From a checkpoint of a small transformer trained on Wikipedia.
Size: 12 layers, width 576, 9 heads of 64, MLP 1536 SwiGLU, 100M parameters.
Architecture: RMSNorm before each block, rotary positions, biases on query, key and value, untied embeddings, exclusive self-attention, value residuals, an embedding shortcut, learned residual scales.
Training: a variant of Muon for these matrices, 523M tokens, 10884 steps.
Each number is 200 + 30 x the weight over the matrix's rms, rounded and kept within 0 to 999. Layers, rows and columns count from 0.

# layer 3 MLP down (transposed), 1536x576, rms 0.219, rows 967-974, columns 144-287
208,178,167,181,206,214,204,208,193,255,176,227,211,156,170,221,233,153,205,157,174,252,198,207,176,178,163,188,182,156,186,206,196,170,193,231,225,217,195,252,200,157,150,190,216,185,181,283,231,172,197,143,157,197,214,198,114,187,230,177,165,166,268,150,183,215,239,193,157,192,120,193,223,185,216,231,199,205,183,188,213,206,209,206,237,245,201,235,288,191,191,166,176,193,244,217,149,176,192,182,216,175,224,241,211,226,229,220,196,242,200,184,206,208,192,133,187,243,248,237,168,160,187,222,136,223,294,185,254,188,161,192,137,198,204,210,146,213,237,234,202,242,152,231
191,177,195,174,153,195,178,208,200,165,214,241,168,215,251,222,240,207,165,167,224,213,188,192,253,198,181,159,176,107,205,168,217,189,171,210,249,199,202,229,233,225,214,166,199,159,228,149,175,206,210,170,218,216,193,233,142,209,200,225,191,199,196,158,173,176,187,205,210,149,177,210,241,189,217,212,235,175,201,164,208,219,226,195,167,188,171,176,196,169,202,148,200,159,175,232,185,178,190,188,214,168,157,189,193,255,207,200,228,198,128,189,218,226,199,179,201,244,218,175,206,158,217,188,164,197,208,153,179,203,187,191,188,143,214,237,227,217,152,199,246,205,148,215
192,197,186,192,236,199,218,227,217,180,232,264,167,216,202,237,192,174,207,246,194,218,233,185,213,234,197,218,200,178,208,221,234,179,240,181,207,218,141,231,188,223,200,161,167,179,211,150,217,118,182,182,227,225,211,166,201,193,216,189,193,190,153,214,177,111,187,215,157,239,159,210,245,191,182,164,220,203,189,126,202,205,181,151,252,166,175,214,238,146,186,177,228,225,188,202,151,181,193,146,221,209,199,232,159,198,211,202,182,182,183,231,212,192,189,277,280,238,271,222,167,229,146,240,202,189,190,134,221,193,183,222,170,237,194,218,220,196,229,191,145,163,219,197
211,188,196,226,185,264,234,171,156,226,236,200,242,225,217,225,216,177,168,191,180,175,223,204,232,230,167,306,155,193,208,199,154,195,218,206,237,209,177,165,256,190,192,193,187,197,226,199,197,184,175,237,200,146,188,227,248,210,213,231,206,199,248,266,146,162,255,150,254,204,209,210,160,232,152,171,235,194,194,206,172,216,205,162,207,217,209,171,221,235,196,252,238,261,242,240,174,158,170,192,234,205,193,210,131,215,189,214,192,246,158,203,139,206,197,233,210,249,234,237,182,214,191,185,242,133,233,206,198,169,211,175,224,200,192,255,231,230,189,156,143,228,188,175
201,175,259,202,226,268,189,228,164,200,118,120,210,266,195,163,189,154,189,249,187,186,178,176,208,219,201,150,185,182,206,224,206,196,206,184,142,225,159,220,239,198,222,190,192,221,180,135,191,139,286,158,221,157,172,213,207,196,223,185,192,189,203,211,169,160,151,215,181,240,225,230,162,209,158,208,181,181,153,205,182,212,177,206,230,221,227,193,131,192,224,180,171,220,205,245,208,211,220,215,219,229,162,200,238,240,249,211,198,199,144,196,165,203,188,188,154,129,255,198,229,230,200,203,128,239,208,201,220,234,235,179,243,241,131,138,192,233,189,155,197,218,222,204
232,151,250,228,151,198,186,181,267,231,155,240,211,200,238,181,195,227,230,168,203,164,161,193,221,182,196,214,202,226,212,194,207,215,168,158,203,202,123,192,211,175,236,177,208,188,166,220,191,246,228,168,194,205,228,199,205,158,215,244,207,200,187,225,213,218,198,232,271,205,177,163,193,211,199,212,182,205,200,191,203,191,203,158,199,133,251,189,176,217,221,193,245,237,170,162,198,217,244,249,239,197,206,205,187,147,247,185,172,194,203,161,237,176,200,200,204,221,313,142,192,185,172,211,154,159,230,225,253,247,249,183,193,174,189,182,237,213,146,201,199,251,215,272
221,226,151,206,196,212,182,212,221,204,236,151,213,205,203,264,213,210,162,176,174,219,182,174,174,222,253,212,190,192,195,156,209,272,252,239,194,171,191,201,171,200,213,213,207,224,141,214,177,171,208,181,194,177,212,174,220,183,216,219,231,216,223,196,225,194,199,199,192,209,197,191,173,192,174,222,196,211,175,155,178,201,227,213,199,193,162,198,222,217,216,192,204,202,211,199,225,179,181,228,206,245,180,212,181,234,189,198,219,233,158,198,186,226,199,236,266,180,181,164,230,229,224,195,238,205,221,156,187,158,178,182,194,161,214,175,223,236,235,217,229,160,211,235
159,168,195,154,234,207,188,190,166,254,166,247,148,237,201,210,196,235,219,216,211,195,165,231,154,196,183,202,180,148,181,216,153,153,194,219,167,152,213,180,209,224,191,185,187,171,199,210,151,178,235,221,176,186,161,188,191,195,177,194,243,232,182,246,171,175,184,241,241,244,216,197,190,181,195,210,141,227,180,188,179,211,231,209,170,207,199,226,233,224,270,224,174,129,221,202,198,212,165,181,217,155,195,179,205,179,192,165,232,186,162,189,204,198,238,206,204,183,184,198,197,204,197,196,227,154,184,168,247,171,200,230,162,172,229,188,227,191,180,231,193,213,167,241
# layer 3 MLP gate, 1536x576, rms 0.166, rows 968-975, columns 144-287
170,181,215,243,169,201,194,219,270,255,246,190,229,200,215,275,215,208,196,165,150,161,205,205,191,202,164,213,189,235,208,191,252,202,250,210,189,166,180,240,200,165,193,195,149,213,293,207,185,232,224,185,255,201,140,239,226,260,218,191,185,206,203,164,283,183,197,247,187,185,148,183,230,229,221,207,198,242,176,208,220,217,176,206,196,202,216,245,160,207,219,188,192,204,194,202,165,203,215,265,219,190,173,180,198,222,176,161,233,244,163,236,231,216,212,207,132,175,214,197,269,163,225,160,231,253,222,204,216,162,207,177,195,239,245,162,230,173,215,194,187,242,190,224
216,215,221,234,178,215,197,161,203,170,269,208,109,215,213,160,231,163,166,193,201,174,235,193,203,186,205,220,173,155,178,177,229,202,205,248,221,159,172,159,205,218,212,195,164,237,234,175,169,240,203,234,240,151,208,188,223,224,179,176,181,209,203,158,214,180,207,211,222,175,215,163,217,250,219,209,124,174,200,219,183,287,177,208,119,181,257,194,225,193,196,169,225,159,150,167,172,160,180,168,199,229,186,225,205,213,254,163,201,141,249,222,186,211,210,200,189,176,158,160,236,238,172,199,209,158,241,213,171,209,193,210,170,227,211,186,134,187,186,167,213,232,158,185
199,246,192,235,211,221,208,169,199,246,212,156,189,199,247,191,253,159,210,159,207,154,166,167,257,191,209,261,183,214,230,179,169,209,201,210,203,205,195,197,224,205,204,214,236,172,236,184,223,190,192,190,205,190,213,223,182,216,213,203,207,168,242,194,172,172,191,211,258,214,175,185,207,194,209,160,232,227,194,259,212,209,170,188,182,223,171,182,190,155,178,216,236,236,255,189,171,162,158,215,236,210,195,209,198,187,164,166,165,215,176,182,195,195,205,250,180,185,184,226,241,181,176,192,254,179,169,199,202,197,248,231,242,172,194,180,185,132,220,165,210,200,183,211
206,122,182,138,226,134,166,235,186,221,197,181,216,204,213,210,213,146,275,143,194,186,222,179,191,229,207,203,172,228,156,167,222,220,152,147,178,188,199,238,213,179,224,147,290,166,217,170,137,189,223,180,169,243,199,205,241,171,222,231,266,173,242,207,165,200,261,206,196,204,201,197,174,196,281,255,192,199,204,252,151,181,280,220,216,193,170,189,192,200,178,257,243,195,220,210,201,194,259,145,231,167,189,191,146,265,184,168,179,184,238,215,208,157,109,193,203,240,202,226,236,175,166,232,210,235,234,211,179,216,227,151,223,193,230,223,220,144,205,212,192,174,206,241
252,221,229,169,147,203,203,192,231,222,170,217,261,181,214,258,176,230,178,185,173,171,152,236,220,174,234,184,186,273,271,207,178,219,224,120,215,178,240,234,211,247,196,161,190,181,229,235,172,207,173,269,227,159,216,144,219,178,219,225,212,204,181,192,232,184,195,246,196,168,197,179,175,278,169,214,202,146,151,213,145,200,234,186,167,156,230,197,165,236,228,209,163,190,175,270,180,193,231,202,251,169,224,180,129,241,281,216,239,189,180,108,227,216,215,229,186,221,191,225,200,266,213,237,246,176,214,183,254,271,235,155,222,220,208,148,273,196,181,195,213,211,214,190
175,169,181,244,198,193,168,238,259,205,197,227,222,168,198,205,169,211,217,183,174,230,127,196,186,171,202,222,239,224,160,176,246,217,254,210,144,185,165,201,196,191,230,218,199,221,132,196,193,164,199,221,253,204,212,178,178,150,196,218,180,155,166,204,226,235,169,206,145,183,160,209,221,196,181,243,193,173,170,153,199,174,259,240,243,199,186,179,198,183,239,185,185,188,206,226,190,167,156,181,199,182,180,247,183,221,229,173,190,193,192,174,170,240,204,210,267,200,205,230,251,211,235,237,159,202,178,215,255,196,197,195,181,238,172,231,198,204,191,218,208,184,237,246
205,227,239,194,200,153,196,206,185,252,151,291,202,167,224,245,211,256,192,199,188,228,182,146,213,168,229,220,211,196,246,174,135,191,193,166,227,199,196,185,204,171,186,257,114,163,175,184,161,188,199,257,110,180,189,172,191,236,162,187,200,237,183,246,173,117,200,225,208,234,207,214,200,199,203,203,229,170,215,178,204,192,171,211,228,240,191,232,221,236,223,192,179,191,236,181,154,201,179,218,221,235,189,205,160,237,199,220,196,186,195,216,214,231,168,184,217,257,201,171,208,170,241,200,225,260,218,188,157,186,201,259,241,197,333,195,195,244,219,267,220,109,165,188
208,215,244,192,202,220,200,224,164,224,193,217,204,212,154,182,205,169,168,252,129,179,250,196,201,217,226,208,230,148,234,201,205,187,159,181,126,214,202,218,164,186,188,189,160,218,228,221,193,183,234,238,192,207,228,185,191,160,224,187,144,168,165,140,149,229,221,173,142,202,125,199,245,145,225,239,253,185,216,164,175,169,187,232,211,161,165,244,166,242,191,215,161,228,183,198,225,201,241,200,186,205,257,230,173,230,205,215,190,174,207,176,193,181,246,206,205,219,242,233,148,140,207,185,225,200,209,231,207,262,222,215,207,217,150,221,237,183,221,177,185,128,246,206
# layer 3 MLP up, 1536x576, rms 0.175, rows 968-974, columns 144-287
222,266,170,153,179,222,225,201,208,157,204,232,221,138,199,204,241,163,182,188,232,242,218,202,176,155,222,234,131,224,220,200,161,188,184,230,196,168,163,198,221,187,190,245,189,174,154,198,206,233,162,211,207,287,174,170,162,182,234,211,182,239,166,164,261,190,176,239,223,239,227,189,235,215,245,173,224,231,239,245,184,227,207,165,186,161,185,194,189,177,208,164,243,165,144,201,233,224,241,207,177,239,209,208,200,215,223,201,215,161,157,146,250,194,182,184,223,209,213,240,181,233,211,216,231,204,181,254,181,156,204,181,185,152,220,168,164,207,183,180,186,257,252,278
152,158,137,156,239,192,186,202,178,200,136,247,273,148,199,274,169,193,231,160,191,176,190,236,221,211,189,194,206,161,212,254,235,175,255,185,158,212,209,209,187,195,216,219,206,190,233,233,152,205,205,148,170,184,208,183,207,258,196,150,190,233,166,239,208,229,218,170,222,235,260,217,169,173,197,256,211,211,193,217,196,146,205,214,255,265,195,167,183,228,250,173,233,228,200,148,202,189,239,198,197,215,217,234,230,170,216,204,157,228,188,217,237,154,225,207,210,260,232,245,171,227,164,192,231,229,178,190,170,189,216,131,233,202,166,195,198,239,193,216,227,118,174,178
231,184,273,231,149,212,236,210,191,209,200,221,212,212,153,216,247,154,215,205,238,172,228,236,188,179,150,178,251,180,181,183,188,212,201,228,255,200,164,185,207,209,245,185,177,173,204,188,208,231,213,283,220,212,220,232,204,204,209,148,172,215,199,214,227,223,170,240,227,211,242,152,143,208,210,164,145,183,208,191,170,173,173,218,243,194,220,226,218,232,163,272,191,175,150,235,219,226,248,180,201,200,265,261,142,241,184,193,206,180,225,201,216,201,245,244,218,176,179,194,233,226,171,206,141,195,212,220,263,146,222,233,221,173,234,247,223,172,147,234,241,156,202,218
188,205,214,195,156,168,235,207,188,197,202,191,203,176,197,196,168,186,213,200,208,244,138,210,228,198,209,186,209,216,181,187,216,186,172,191,186,180,207,141,244,180,190,164,129,211,180,193,208,235,184,220,177,138,244,162,196,221,226,242,214,203,209,224,248,184,200,221,214,195,254,164,188,240,221,203,222,246,181,244,236,257,227,226,221,188,98,210,181,186,189,149,173,218,229,228,172,142,157,212,215,216,205,149,216,180,124,197,153,187,217,203,214,196,283,216,194,204,160,175,210,211,184,232,202,201,192,185,221,179,246,220,182,175,214,198,174,212,214,188,202,182,213,161
251,206,213,200,190,144,184,205,190,196,197,194,202,252,168,200,204,227,188,157,219,172,210,249,256,153,213,220,150,252,187,171,169,164,218,167,214,147,203,197,219,242,245,206,201,210,252,203,208,220,196,219,173,170,207,113,231,166,213,233,157,210,190,197,183,181,196,236,216,182,175,147,195,255,190,175,173,198,172,208,174,223,279,205,192,170,177,224,136,239,225,198,198,174,146,184,201,196,191,184,183,195,173,217,186,218,219,222,225,204,208,147,233,186,213,213,188,217,198,215,154,230,216,244,227,219,225,154,235,210,191,203,204,249,228,195,309,174,157,213,198,261,219,209
226,229,149,243,181,220,176,240,235,215,223,198,231,138,195,256,207,193,203,212,213,157,216,221,161,197,192,211,214,197,217,192,200,201,240,173,227,193,206,273,195,234,183,172,190,158,192,197,213,211,177,169,226,241,202,228,217,168,219,208,179,197,178,224,208,215,197,225,165,238,171,235,211,246,182,175,177,208,157,160,172,196,195,160,205,209,187,223,262,211,177,196,203,237,217,165,215,240,200,206,189,199,208,215,183,246,231,193,190,194,249,215,205,202,244,163,197,200,199,257,220,187,197,167,237,212,186,230,236,171,229,209,187,225,227,197,214,154,169,242,173,196,198,225
267,222,188,205,243,194,232,238,101,212,191,207,205,183,280,225,189,260,245,224,215,204,108,221,191,212,270,198,213,185,204,173,136,165,206,218,206,166,175,176,200,160,222,207,195,161,157,97,183,163,218,181,184,125,151,150,148,275,185,185,239,239,176,246,211,146,224,271,195,243,225,217,202,183,219,204,192,167,250,175,185,168,159,206,223,224,207,247,215,195,217,219,227,223,257,178,128,177,243,187,234,207,201,159,210,195,200,201,139,158,213,208,208,236,200,222,236,238,119,148,191,208,216,212,186,228,205,207,162,180,207,221,221,192,220,217,207,246,191,200,239,188,158,143